Weights of a small transformer language model.
Size: 13 layers, width 224, MLP 640 tanh GELU, vocabulary 858.
Architecture: learned positions, tied embeddings.
Training: 129M tokens, 2014 steps.
Each number is 500 + 50 x the weight over its row's rms, rounded and kept within 0 to 999. Layers, rows and columns count from 0. Numbers have three digits each. The size before them is the row's rms in percent of the matrix's.

# layer 7 attention query, 256x224, rms 0.101, rows 6-20, columns 0-223
097:523525385535523553497489486463424570488536550443600546530523508583546570464400483465574470556405505404533498569499502494407570515356543509475554491525523511493506540499465442506405566491488466505491477597555513382507439459516572479510517448492488623459560581543434556528573466458406507499524491462560400504490452451531510528561563439422602474528512460418488567489507528595490475526502455481559552578514453505453522415471490442404405525493551574502601453468445532397473555520529452486542534512508495515562505435555493489486471505485529464518494536558538597457506582519569462488488490503508374571511501472522470507422508487444515492488651464531483510414488493523461537519490
094:525479479456473527531519535490404398515503611568529534483537455485472504543513579540418545455441471529433521477482440498515501524475450488493469543457505497548526458573445492553422464518497524500518626431428429421620534488469566481556514549497483489585489466449540544500472525511407460542456585518448508450482513453525521486515547505345502551502515463509566473479566478442460479466523533440525536460475560409522407432503559448637489513495494473472488497528530496408561483398489504483477576480526547541367493541552476420466591506443475559600559467428441534484453502558529387555508524493527484562546488462474589428639471470468540558552579437514421521408460512446524449441471
098:467515484491512471533524482460429419467491540501424541537527492431457484456518503512543507539537388467481554496459509423533525393447541514529501554430518370387533481477513572554545460415460473417485407485500502561492445495588568535521475540417529553524518510577483475558628554470476508513412550516592513495481470597449509434495534558490549483454545536431576488441501537480572478532600551511450579580567421439598536514565525457517453604471499571425568582517483525485424448486605505507520514419515583494480489510552548495547517496468510566504474488449537517483448582547541480416575472545494565424507440532543536532509573464481447499572614471487512463464479529373524461547425
097:484568539450512513490518491462584568547517458396489526462435561566522553481458566505577449461484469467551452530464463507524591429525569500470518466509443533469487550531527481460572499551439510484495549497499439568449517528577541382525486507609524444459542408448549553512409595545532393577428596430566521531457535441390515463457506523414469428521404527461536473529444438407526414476473538534564534482491527560564453482553503521482543453445540513559493517447455494551490460551503580463555426452464520467516501519472555410467555502597449499428494554544504443520464410522499446450491542474512543539425571537513591507437578532619496583433460521491394566438487436514542531467530
104:486381525508451407425475422505578456472445512444510450538513501487586515464479544473454544498436607498434490488548478411477506524529481466514603488476452460473472423570520391437561481378517456549500540500417539509469459590461540494502504452452444622493463391612491514556510467489406579457563476553432481531491407582517530494541587411531421498473533461566474505579500534486449551498548467517479584457542507473537523555494564481523457500479533415521619503422464542376535492527550431540521469486516507467501418515477457554567494516558535512489502391515467427491502533439575503570511497498569596505572523534492467519540434592436544523501572435467563572474490470481536544536519
104:448511487459563570451473528546445468358453481529453409445445530623457545550520492476519534486422519551533493500470536512488591543448588494485547502577488503532575483424552495521502536442510594460558451452603518584565586563512500485508499490444464491448482551536449491473470502491518521454492433427470416439512555508549569555549469525526500631488549474406549542448432482525452454529467421438568515516509435495471517431477449404521525510491577539447471489448510503454423542550523441439526570536561487473495444537463407474542620458529595391419532487488525468524553532512379567408466579558471486490462424483521508495549433588501531476412519491526489407432565492446498518551527
098:435535527507565410558523499392498484406550443537516520469447517507527486564449471532424524571538536460559407498567309469526516533578569462458417597516549471526430545436462582566603461534530479486493512503555397514486479541502413416510472485484526526546477486558464583463482494468420474566532530536502483477523597519440530546431491499410493529366464475550501501490538456495550515578555490525541461460469564557486434636521445418506516471482477484421481416433496479525471482562531479542471472523531545517467435457522519512518483489501552518570531500529475533517427513390369564473494548508565504536505476516510487522518545611510519582585464446434463494534549532435386545503463
098:540454411578378540485432449510442511550518382475510486443435622507405479464542469521534493580429428490468552462431457488504495479457520470402520558514590494487575478585542536447510474448549517420481445453463459457525450578450438603411516448509558393468525454496524493539424535440496493517451527480466484508488500592433575503502491480443507462547384430503498523532472484509594471476501472469495459498547544553491364518454456471479493502554461523485412513506467518499469544436510530535537448561528530455610533535429537616352475523437516533596488562464506497476565441477423540582464462509415501520538407534490479603488523476498487515493543529461423535514458474484534470604505
094:490517489469539484545542546553427499470553498461566546504491537525550472511484464482553542518459469535411524452423526477434500493502506577514494535580471464478428475407583424526590471504492546457541521552507569504543322531450568517488550516418487561540499487536499488542511509513421530535453597588498576509455497550595396511443544513495543519518599496539492528527497490501438488532572557488453563535424578515502503458537434452514407543519529464571465444480541476399489507679441499492423546511521643503581557506478425540476439417475469540533442493523548538526542509395509577538452490600557474446491433477433575417459440488491530415537542558579455523578518527543472485502516
099:490445513471541604534484592515486567483510534522530508495450497478460431557550473564461563402457536510522466485578525521492446469431552586533487535579469596480531492536582520476553537513561548482617643535500465552465477565548613542509463433573426529470477478513475505492506536423472509586447378596518483644495437415479531562477441483576512523495556481584413409484578520512473447577456499466583504495478482562481546607535408481457495450428448585467530558520444550498475460468543470455594469502539463443490486539534401480451516421424518503488536554468461488431553462467511521520519445448496450473495402475530482490527505498478505528599529474513444544488467489543490591485388
096:491538486434524489477488484480475435483517440557568603491560560451491379480431536542563427432400433564502524540471436498544479472569496485463481555478523553489540582535547501436568471525470569530537391545529579545551504466417600456560474551433453436494453598531577522449468513554530422466544534486452447515592483533525559515541489579462485522418505593462349523469545549479546562417485426496593542598514554405576483542563479466496540541475519441502539436447496567424511544459523527489579510535520429447538449424546476486451495408561491466473484569476526436453404545473492407438517527513490586481480439555541522523492505453482469482449493530573495499508520408548473457565542
093:478576472532501524578519514474491441542545470541436549494452490510398492444518602492517531468458477482423479542449484406509445523581605589530518441492474504443504555451527483465549558454510592575388585496511477553565521513424507478487612495554500447546554572513529488566477615494449469562539476454585452463586436447458591507534533473536490550571538403359520536506478511504462432534526488446468477526481515563454524538515512459522550373483550564571499474454567513474565515469517558464507526555488476476556508508593541565454423413562478407460509449644531489523490423581532532473577511464511474543418557537491500511446552555521468420491465442463460483430408453488476517471557
097:475468493484532523504429378502458535544543519494468514552573529507493493571509536487505522455390499486491469498465481514474558525550526606520527421514504406411489447457364492468488409541460540588425484414430492529514448537430484588470507457523510519450505481535403490409547498480522392599548535542477548470493478482512538504578488438486495463551519539515548446538573501494445499507419438495497430620395528572492531470456536442523553537505533499487569532505503552449521453499425536482566488554536568513469514543528504567486562555447582563440460581505561485530566408502493494466484494490407577524594481403420435519558573470526515451516438483544503390552544469480598631434586
098:504435467516456497455499500502440437411483479449518552507456518484454462484522384481538590490456545498545501505498418525468535500533522501580546556499427471515548510495489491533459555404471509515508453496460551443496483470533492496481455541472590514559588527479506423498490424490553508575440521497492462521486425461524486554476546450577315513530473470556406535455532505481452532536441501519409483423449527530498476638454572573496497442471607570579445378511473413499536421485507477484565554541636559580509433484511543565455517550492557425513567454463477426440488518497523506508583504515436567497499553584560592474404557443542571472559533517464501590526513557535431429580427
096:489451517517475527482627548462495561389487502438438542488446533507507597514424467514425449500495468392541528528512467497374587481515523594540443568503492491539553517527504459466425509544448505557523585502467546483561525415508406556516500425542428561525550503468453479569520422535462606407504505443456511613512479525544470534523493489496493538428517428533461515545527536534422487469418356514569463420508466489497507460568479371440499517558540431609516441532506429455500567499448358492527458534512452424505455501460555533546472532496572535436529535486519622552574400555462452517495462536458447487487462463491515481531430550487492572413499489529531544528506469491523583452485
# layer 7 attention key, 256x224, rms 0.1, rows 6-19, columns 0-223
097:452491487444481596503437487432512483520443477518564506454472529527481507514385466419508500481493543486443402489545540575418545559508618495482598447455489435469453561525525524508454474514483542524524484565547493526533540451498534462428515457457371516545506516568424519566492552510482440496433544453445550514536486516556463462556478415441475388477547481489421493483585563459483613473489462478400552584496563442489411522446536456485530511471558491502521450437502514491538592563540424491486488553455500505546546573575469550456535515470594475511557541490510540503369527517402530601486447487530496444582613463466521424343560432493503397487537528586493581515539499480534545457497
092:547496425513430479506456538497509436545516501431530490499504543393418473570569568473560489465575495523512438532574520465525402460438569566530498506441545501492529508526487493514508496520556489530593544513428462528492482458512573521477528536520483512472416499558460485574509438534544483628509464530482512502452397545521455517433481549495570380494383537471498512511574518413383454407505562560570493542513496433461556428496493457513541377507486490442473512501535527560533561460490507462549475530501532423503391453524513488456515551586643634516461461483466448511546477545549431524430484497494515622383454464481395432488548449546413506476528460462427533521456598527541506512427
100:491448502550507454545506524480490572415597503601497490484528468502506510541508457469513374458524401471493555495530556556403513565451594517527578484438509580562497498519529558477519606537596480464496456553558457392484436383549472520501455529487522529516619438500471480370582566507523488555483563559501552548453561567570550453482548513460501513529577474523592549507523480536484513533436536433515449629491518533516519429513423528566540498524562470459469480408472405531367454465472500479505504456506525467491470509470494520423460533535610460460536486442528496557475530579459528514424483519489561528478442487458562478501463571429399447542485513510437583519470525484632584536485
098:457497614481523461542497440467540499482560507327533474517560485567557536476547527514505526556528440473498493560460433408444582543543492497481455472491480435480554597554487367442471478499477561403592448420559573490491538504391527564499521536427527473454511434517491484560478511464458485487526520455471430446543537473480510441559496609498487525502434408462518506469478509436469487452520499451470544441547490466454550442496471515522501464560588515428515641457513514506521504550468479436503421538496518585541457485545439432496490463490570459553490477450574464566486547577535481516551476363526463508501578470513534519573494596539533441519494523351454360446459449420554535495542
096:464493511504451485546437495472576490494551374451534402462481545519453481469483453574468576552467568533554545545547589497493448422466543395586484538475516429562467450515471478548547506523556464489442547486434460583464503524499491475520493486558403618468530442541482453531496561480541533563470490546463538461539491485548452396570561399581480533433450532565501529582488455479564462492505529522483516535507508531523449538596476517525544483372461429456522473469403497477512521428479472592461494469488422515462452425456521508536442634506485507453474532489524519542456484469520453445455456483633563538525536560479447418535442441395516549474546538467359545481416468429505492621553
102:488559471481470546496469454440470516443494425491507510504462494632511544618439482507562424526444420518490470441521507573577497477475549529540455441517477467538532487490553433462489475466477551482551507511517464538520512453537567439547615529522469546512480497467567517496496493597587527462518588483465475426570544528525508474438435532537526521465539362480518469507439447598483373512492404402548493479464538461439522453558501505482532487417581528488494566567495497395470518599500555527556490474464471541542471527506601624544519449534529420524460414478492467374411449562506463473521581570442446515465521466527535513522565414532558349509518576495471429453501408536440497551485
107:495506524548526434518514509435485440551479514544501497528602594535478440497469504447501473482485541490524504494585454541476467539534412539510501443391607597507416465506504460546479535477511471511485478415551501598517492394548521544522615500578635482513402406477497545397463529564508555452562453457461388540532547478423443522476515572498532493441455449545550551505486467571552545558567474538473543513495603505548472469584471452508557587437551513505490526463464481581516537491563471494573408473512469539480533519549482489458547491410466528522432525482494504542452386383471457398472441464492532511519499615503457598523550485368479525489515513449510370497536471516520571518514
097:465423557563411443436515570574445505562507510441469498520431546479549405460510508476490442558433545438446548542430475550465514427507472549464490583576493442417527507481498546526449466501471513482502467466485516429622496517518392578463522429429531547548530450483586533556516533617527513505479466495415496494504528487508520596390595511468520435444519478506411544473578556550576444551530603447472533545450495537453574460514452515480500554598457513518477317567503388488486561467472519490495463547455541567451520581509532504467461502489533501562509533491475476577590498575505510467495505455503464432424465416518567531533554460531453466561536518551535522540436492593575579536455
094:500486438487488548505425473529478451488519569435429563495390546548441494528492445471565544435490462630453629583570549521500415453486490476471640459392498479487521546426497487489436513550606507526487534464562420543475498569499569538507434491525483389488541546507431507562509569583575553500603521491497614576510516481509482545557449472506590502448508554505504524454599534525511570536460537495494546563437522519516447494527521520418474537445484457603517479486456497473522485568387402459485514463564491551521442539460512480505446487524528523435474482491529477586540534483476492372558459528516432446513495443485511476591457425411465494375458473498505448454475578572447470488454
093:437567496538498564545484551517519587506503492428528516432516482471492498538415516390476501503542497456521562559599521503530463487516524481517517443585470431486488474511623386495518447511439537517488618463520559504518548543609533539530458479476529564527532427539522528439589559640461527495461427590523616645522471487453429507519485548560502486497487528578420369579477519571424426527508491516443494477448470558550535587512564473519474472458482395508494534513503428435470410413495498416464448646483506526487502512439439540541493488441455508472481486513591522493470518427544472496484479461513527496484533552473501473481508480593515470517516548493634443503565563539521590448490
099:568495438500411498487461500419477438485411540478491513470566540482548415426547543456512441491526449571603510509441550508547484464575535501515436513482400588548585435567474472448494500493459520516519503564566527503589590523505510526463530580449465499471447511515451494483598472396529582557505496528403555476473562480490428513413448531472547466441460486605467509484455632545428456522449400536515499431574557474611503552514520482448509569478532518507464390437505508523454506546466543497477462584511520501490460468550511492480525498504522456559469532493569368544436449627428584374444490462463534534533492512454513555525490445446587529437491487557402495440485403529480544499492
094:396560578515544543509499510492486534461503483458523482407546509570477561554431461506551526565517532504529480491465439566494592503538551575387399422554494496539568603479517453451489566471473527555566486465507452480609419499480527532528518433538508492516517612424499499465476537454559533475462455515535526515599507545461479500441491512511458548547494505446404470415513618401414536476455537525486513530427465463530549434436454567556519524424530506500539532419475620449452488414427493475419566598463535505557474466487523486462409506458503512446574439472545508613525470508581476476559511437481388469531501552637548503438475438472541513487493544482488509647474487459475460521465
099:519437514519476455545494471501472481566460534411419590498439496507588589425502556538514484488438518522452502519669497524470529420453471500569524524518492468524405426511521504482479424549442463602534475504508493523490461494480495494488516437457413481535383503531429470548497568448456567543511474499513469482552473540484538501528436576491616531500586506585540383629535498500455479529397540477484552552515451502480413377486478510487456566465520463441490583460524456446481409511545545485502490564525500457530535517489444432546524585428496456458567517500498602506618520493549508438466385517470491439446474448444535499528516472546537526640573448510462553554461452409454588478480
095:485556499558491510488496516443537492552568553474472454351419487481460377521560448539497478502506561461526468558459443578595523498535502525431456531593492397467471525560477516461475480496546592494473381484468462459542460544471602482495477404543484543559604594500488457466498536497612570517519577597472499518515446464416562547598574489425485479480515546505395489414466588540446513495487450445512483490520468565479433509494477460465465469643555425523450466489471481595424458482462443600597462569524435476530437411567468495480485406464432502489480446521540443433459474478468535524541468526543483471561486512487469584431518532515505520472579503560555497473504450503551459545441